python train.py --n_kv_head=7 --tie_embeddings=true --init_std_up=0.0226 --grad_clip=1.0 --final_lr_fraction=0.0
Each number is 200 + 20 x the weight over its row's rms, rounded and kept within 0 to 999. Layers, rows and columns count from 0. The size before them is the row's rms in percent of the matrix's.

# q: layer 7 attention query, 448x448, rms 0.0485, rows 420-444, columns 0-63
# k: layer 7 attention key, 448x448, rms 0.0458, rows 420-443, columns 0-63
q420,096,220,188,159,165,224,176,197,231,186,180,210,202,156,184,190,173,176,208,200,213,199,209,229,187,213,175,216,196,195,232,206,180,215,184,201,207,180,186,198,200,194,194,203,218,227,221,203,195,232,220,187,208,198,195,206,223,195,195,203,208,200,214,204,178
k420,098,205,220,173,194,192,204,188,211,204,182,210,201,156,179,184,182,175,218,223,209,215,206,230,220,194,196,198,166,192,196,198,214,197,202,191,204,178,205,243,179,211,168,182,200,213,204,184,202,210,219,212,207,206,212,226,210,195,185,194,192,211,213,215,176
q421,093,154,134,175,222,210,212,196,194,186,212,199,196,236,207,186,223,201,211,211,201,187,202,174,189,209,172,214,199,204,208,220,204,230,183,179,181,191,208,180,207,203,188,201,183,232,175,237,233,171,196,181,212,225,203,188,185,217,185,173,184,226,160,233,211
k421,091,205,172,178,190,188,198,207,213,220,180,214,201,227,193,169,178,187,191,188,187,176,205,197,205,168,176,207,194,262,175,186,197,221,181,203,201,208,221,186,216,186,214,214,201,213,196,213,194,185,200,193,203,182,178,216,207,249,189,185,186,208,182,202,196
q422,085,243,217,216,173,201,239,218,254,243,178,190,188,209,205,183,211,229,192,178,194,199,208,230,210,188,196,201,179,197,174,162,167,165,232,231,246,210,193,201,207,213,216,227,210,189,174,206,161,199,221,199,209,176,219,168,205,226,204,211,222,179,236,209,177
k422,080,191,222,212,222,213,215,198,207,217,216,198,208,198,200,211,187,232,220,190,205,200,225,204,232,249,191,202,175,128,199,205,208,197,233,177,219,193,196,147,183,221,194,192,183,196,178,178,197,196,226,228,197,185,213,176,216,197,199,194,233,212,238,214,185
q423,102,191,231,209,197,196,205,236,201,189,178,201,174,162,210,188,199,209,235,185,203,209,188,172,211,184,251,220,179,206,176,225,184,186,208,246,192,186,193,201,184,227,176,232,182,173,211,207,178,215,194,198,215,183,202,171,198,188,206,181,203,207,228,198,228
k423,100,193,211,235,205,205,185,191,191,179,161,217,207,161,193,191,214,201,191,199,207,195,215,205,206,212,204,216,214,162,216,223,231,193,212,180,222,186,200,169,186,240,186,233,178,164,203,201,186,213,226,206,179,230,186,171,181,150,217,171,193,186,232,202,214
q424,090,195,258,208,227,203,160,207,193,207,200,188,204,209,179,219,188,189,199,183,183,207,229,194,200,210,171,178,201,176,181,183,210,166,197,176,229,203,193,178,162,249,173,185,167,180,226,159,181,216,182,207,207,196,223,191,201,214,202,222,190,198,214,187,195
k424,093,208,223,213,204,193,172,193,189,173,234,181,195,216,184,252,205,200,228,208,190,228,232,203,189,202,199,189,223,169,214,204,237,194,218,172,246,198,196,196,156,229,195,191,211,186,178,189,194,229,191,189,210,211,240,221,193,202,217,191,220,231,189,211,206
q425,090,230,214,209,201,233,203,202,207,191,232,174,174,203,177,203,199,214,249,177,187,209,173,177,186,194,164,205,199,214,177,177,207,166,187,184,234,201,173,180,225,226,214,191,150,170,192,214,157,148,192,232,195,211,201,168,199,205,184,217,229,184,238,204,180
k425,093,197,209,224,168,214,173,203,212,144,199,195,203,188,169,271,198,225,217,233,215,227,201,188,184,171,164,197,179,189,173,169,198,163,191,167,245,207,195,162,174,198,205,178,198,178,194,244,192,183,188,192,197,163,194,206,186,207,209,191,224,191,222,209,183
q426,080,194,201,199,237,183,132,193,191,216,214,200,195,224,241,174,181,215,212,178,195,229,205,189,196,231,233,175,213,224,191,211,230,203,171,195,186,201,196,184,168,218,191,201,167,196,198,167,198,227,216,219,177,187,188,196,200,199,243,185,180,213,219,201,197
k426,081,198,202,224,223,223,167,184,192,179,204,194,209,214,223,192,228,241,238,193,191,218,212,178,204,225,201,209,264,227,215,222,231,209,203,216,234,205,190,190,193,240,181,186,202,186,196,188,182,179,201,191,203,225,190,212,190,182,233,191,211,211,210,183,205
q427,090,161,215,199,209,179,235,212,176,219,155,191,172,199,200,174,184,233,216,187,188,151,191,178,232,177,196,205,198,166,199,190,210,224,237,207,190,198,175,185,204,175,177,232,203,190,179,199,225,176,196,184,201,200,188,227,167,187,183,223,182,192,198,204,190
k427,091,184,198,183,195,189,220,172,185,211,159,199,179,203,229,180,248,205,230,208,174,175,233,202,229,196,198,172,215,186,225,167,165,237,219,213,176,210,197,172,210,159,210,229,219,185,190,207,243,223,183,168,214,208,206,211,181,176,213,203,229,164,204,191,216
q428,102,224,216,243,177,191,210,188,233,220,230,205,232,224,197,190,210,202,219,231,166,196,198,203,208,214,187,187,205,227,205,216,181,180,242,182,220,225,195,225,226,174,216,166,210,165,205,216,189,202,192,190,175,184,231,184,220,256,193,216,156,172,211,158,207
k428,106,202,209,231,195,196,199,181,220,229,227,198,230,199,180,267,197,219,196,206,196,218,212,210,213,218,201,212,187,183,219,201,180,193,227,198,180,209,195,166,221,163,204,195,198,172,205,200,192,223,199,206,176,200,233,178,210,239,205,230,174,189,201,162,187
q429,094,187,224,210,244,200,199,177,191,186,162,193,181,183,227,204,205,195,190,233,180,236,191,185,188,242,222,183,216,200,201,166,214,211,218,196,227,205,207,212,178,179,209,182,210,169,194,211,187,211,229,210,188,186,196,190,180,186,174,226,229,206,211,197,150
k429,092,185,195,180,231,214,180,197,197,218,214,185,180,186,212,226,217,216,213,184,177,225,232,190,208,258,215,176,196,192,220,215,200,237,214,200,159,192,229,178,201,202,188,177,194,178,214,191,208,205,228,230,202,184,197,199,189,161,201,223,218,226,196,185,184
q430,093,225,199,193,189,204,190,212,191,209,180,238,194,203,173,181,213,184,198,246,225,210,222,197,220,205,206,199,185,152,233,227,183,203,182,194,197,189,159,183,205,203,215,206,197,220,219,188,214,184,226,206,200,222,200,215,194,186,194,179,216,216,218,173,215
k430,100,216,214,222,213,167,218,200,181,214,204,242,179,196,175,166,211,145,171,233,226,214,220,197,171,194,212,208,190,207,241,202,210,199,190,174,209,198,192,217,227,229,202,196,181,172,184,206,198,192,207,178,197,239,205,217,208,201,177,188,178,201,206,218,199
q431,107,204,243,193,182,168,171,159,218,200,175,172,204,192,201,208,189,191,216,170,214,189,226,187,189,243,161,213,217,233,220,168,207,207,218,165,211,198,218,195,212,179,195,213,216,186,180,221,174,175,202,183,209,205,211,172,191,197,195,224,199,207,200,192,197
k431,109,201,219,165,169,209,187,177,213,197,195,148,203,199,205,223,205,182,236,218,203,201,222,189,206,200,149,192,178,197,225,194,204,197,216,168,166,201,188,174,207,189,194,200,233,209,222,186,184,170,224,200,220,172,232,206,215,199,183,209,219,230,214,193,180
q432,096,171,192,209,219,150,197,195,190,177,193,168,205,191,190,186,217,208,209,219,217,197,207,186,181,202,242,178,227,195,210,163,216,235,207,145,173,216,210,190,178,195,230,191,208,213,165,175,248,210,183,160,184,181,216,194,221,192,205,196,168,206,163,222,208
k432,092,225,190,174,174,188,192,196,216,227,207,169,188,201,221,183,206,224,213,167,189,192,221,163,187,216,215,182,239,238,224,194,182,235,207,203,183,169,187,220,188,211,210,195,199,204,177,180,220,192,167,189,203,199,203,176,206,202,191,221,191,229,180,185,219
q433,093,216,207,224,226,196,185,227,250,181,228,196,179,223,221,216,189,190,197,211,231,212,206,173,211,208,197,170,197,196,177,191,226,160,185,189,226,225,184,193,221,225,209,210,187,182,200,178,167,211,186,190,195,192,224,194,205,232,217,195,170,217,210,210,196
k433,094,193,224,222,237,195,193,211,218,203,227,219,184,222,213,229,207,185,181,169,216,219,211,174,181,224,204,214,212,214,186,213,224,169,207,204,237,205,183,220,216,252,192,193,224,201,198,194,163,180,208,186,199,241,207,195,205,212,219,197,188,203,191,218,179
q434,095,183,220,219,227,185,223,220,216,175,221,185,178,197,236,199,223,197,203,160,196,216,218,178,222,209,232,185,226,227,161,210,229,176,224,225,223,241,193,198,176,187,211,239,199,190,190,200,164,223,190,174,215,173,227,189,194,195,211,217,151,229,223,237,187
k434,090,219,213,199,216,199,199,202,196,196,214,193,186,195,240,225,235,221,228,153,185,221,232,197,206,247,208,209,174,239,168,229,229,207,234,219,219,214,179,177,154,221,183,206,210,191,214,190,184,205,208,207,235,202,213,201,190,178,205,219,210,218,204,204,189
q435,087,211,219,201,214,208,212,214,189,151,210,210,182,172,175,213,249,203,183,166,168,208,223,207,220,223,177,206,213,252,187,202,193,201,184,169,197,237,191,206,201,201,219,194,189,191,209,174,176,211,227,196,207,199,191,196,173,193,208,226,169,217,213,217,200
k435,091,245,222,175,220,189,191,225,207,146,231,183,198,170,203,240,211,197,211,208,191,228,232,202,168,244,172,200,194,198,212,215,199,216,187,206,189,213,188,194,170,185,200,177,208,173,197,183,185,182,220,195,208,186,222,186,192,185,189,210,206,235,197,214,193
q436,093,216,211,185,178,234,196,215,192,216,175,202,194,192,184,244,199,212,156,174,225,203,183,203,188,200,193,189,186,194,171,207,144,159,224,214,185,203,223,206,214,203,179,210,202,202,227,201,173,189,198,234,215,219,173,218,148,195,193,163,231,213,166,203,172
k436,096,149,213,192,180,227,236,201,204,197,171,185,197,188,185,225,224,197,144,241,235,196,177,193,219,177,196,183,163,155,199,216,206,149,202,186,183,197,207,216,223,191,188,221,217,211,210,213,174,199,221,212,222,174,206,252,205,186,171,166,235,201,213,252,178
q437,090,225,174,210,200,193,137,191,178,178,192,228,196,191,197,214,194,209,214,212,222,220,188,223,161,196,146,217,179,208,245,202,180,225,199,186,152,190,209,201,204,182,186,192,230,173,217,203,236,178,210,202,204,190,209,207,200,203,207,172,207,205,170,190,227
k437,085,221,181,189,216,214,187,195,194,194,192,231,182,205,189,170,188,173,175,219,196,208,174,189,171,160,184,216,225,236,230,221,186,209,202,207,203,195,197,240,223,202,212,198,211,201,184,189,202,194,182,201,180,193,197,196,192,243,186,200,173,223,191,213,221
q438,095,213,213,203,181,219,179,169,189,211,195,214,228,212,235,218,172,184,189,231,219,183,196,195,199,219,199,222,216,209,226,234,189,200,197,191,187,178,219,207,191,159,173,198,248,194,223,235,206,194,169,209,164,208,209,229,197,203,214,208,187,226,176,152,201
k438,101,197,174,199,199,235,212,174,179,210,183,197,232,219,217,225,195,192,191,198,217,195,175,177,237,170,211,213,228,188,217,220,199,180,199,187,152,203,223,198,220,159,188,202,238,213,229,237,179,174,179,204,199,199,203,207,219,209,190,194,178,216,204,163,197
q439,099,175,177,207,206,217,212,212,212,212,197,178,193,196,214,225,217,189,164,236,215,225,179,216,183,190,205,211,214,233,201,227,177,216,194,199,180,196,196,204,220,198,175,159,217,228,230,188,216,236,176,182,159,177,216,224,195,209,243,160,171,195,170,204,220
k439,104,187,185,227,224,203,229,208,208,211,199,159,200,194,209,209,236,211,207,204,193,207,210,222,186,209,225,215,261,195,173,183,173,190,201,238,170,224,191,214,238,189,184,166,186,218,225,204,217,221,190,183,182,232,238,219,209,193,199,184,202,177,184,193,231
q440,096,194,167,215,191,209,209,220,165,230,174,217,226,181,156,181,172,216,202,278,239,183,201,192,214,186,222,223,177,189,246,211,202,231,177,204,181,203,189,187,253,201,213,170,220,205,187,208,228,179,198,206,153,197,182,172,204,212,173,219,195,201,200,183,193
k440,097,213,169,215,216,201,224,216,185,249,181,196,221,197,194,187,198,191,162,198,224,177,202,189,216,189,198,218,208,196,239,194,192,232,196,222,168,224,214,236,238,205,214,174,211,184,186,175,232,198,183,188,163,195,191,141,194,206,149,215,188,194,201,183,211
q441,099,178,165,199,184,213,219,192,162,209,184,184,210,171,212,210,209,268,156,230,214,221,167,158,196,170,211,202,215,202,211,206,203,212,207,200,194,166,246,218,226,215,206,182,194,241,181,202,225,194,178,217,193,188,190,181,184,169,205,161,199,217,172,181,189
k441,100,150,150,176,190,191,220,208,194,228,184,148,199,195,197,227,222,282,183,216,219,221,196,144,232,184,228,210,217,209,226,208,197,215,197,206,162,182,243,185,209,170,219,220,203,236,191,230,229,196,156,224,202,174,188,182,219,188,184,177,207,194,208,185,206
q442,103,185,181,207,173,213,189,188,217,194,196,201,203,203,205,173,172,169,231,211,205,189,238,197,213,211,206,203,204,201,226,194,214,189,210,145,211,192,212,192,162,188,175,162,184,190,174,173,191,202,170,212,218,221,160,226,211,217,191,206,235,210,192,181,181
k442,112,198,183,226,153,226,210,189,194,198,192,201,180,186,188,169,181,206,248,159,194,177,221,191,206,187,214,221,233,226,201,199,211,174,213,175,197,180,247,208,208,201,195,149,207,203,206,198,192,152,195,204,194,198,186,226,230,209,200,196,222,188,186,171,206
q443,098,161,209,196,216,206,201,190,199,210,183,185,164,220,222,231,157,208,244,168,211,150,190,169,177,210,244,227,211,179,202,197,203,186,206,194,198,195,253,198,205,209,226,198,179,184,198,180,202,175,188,226,231,201,183,187,210,209,183,218,181,173,189,179,220
k443,101,162,210,192,162,228,213,206,209,202,161,185,171,199,215,187,192,169,201,225,198,164,222,197,216,194,235,206,224,207,235,201,184,182,180,181,175,212,224,184,206,197,243,246,219,190,215,189,206,182,179,199,223,181,209,207,222,202,205,183,195,167,204,167,212
q444,091,229,205,210,186,214,185,198,214,215,191,201,194,222,215,189,175,171,232,165,208,200,204,230,159,222,199,217,202,186,189,196,203,166,181,203,221,225,163,180,161,196,221,205,202,174,200,199,178,208,197,198,189,193,219,178,219,218,222,224,213,181,242,198,247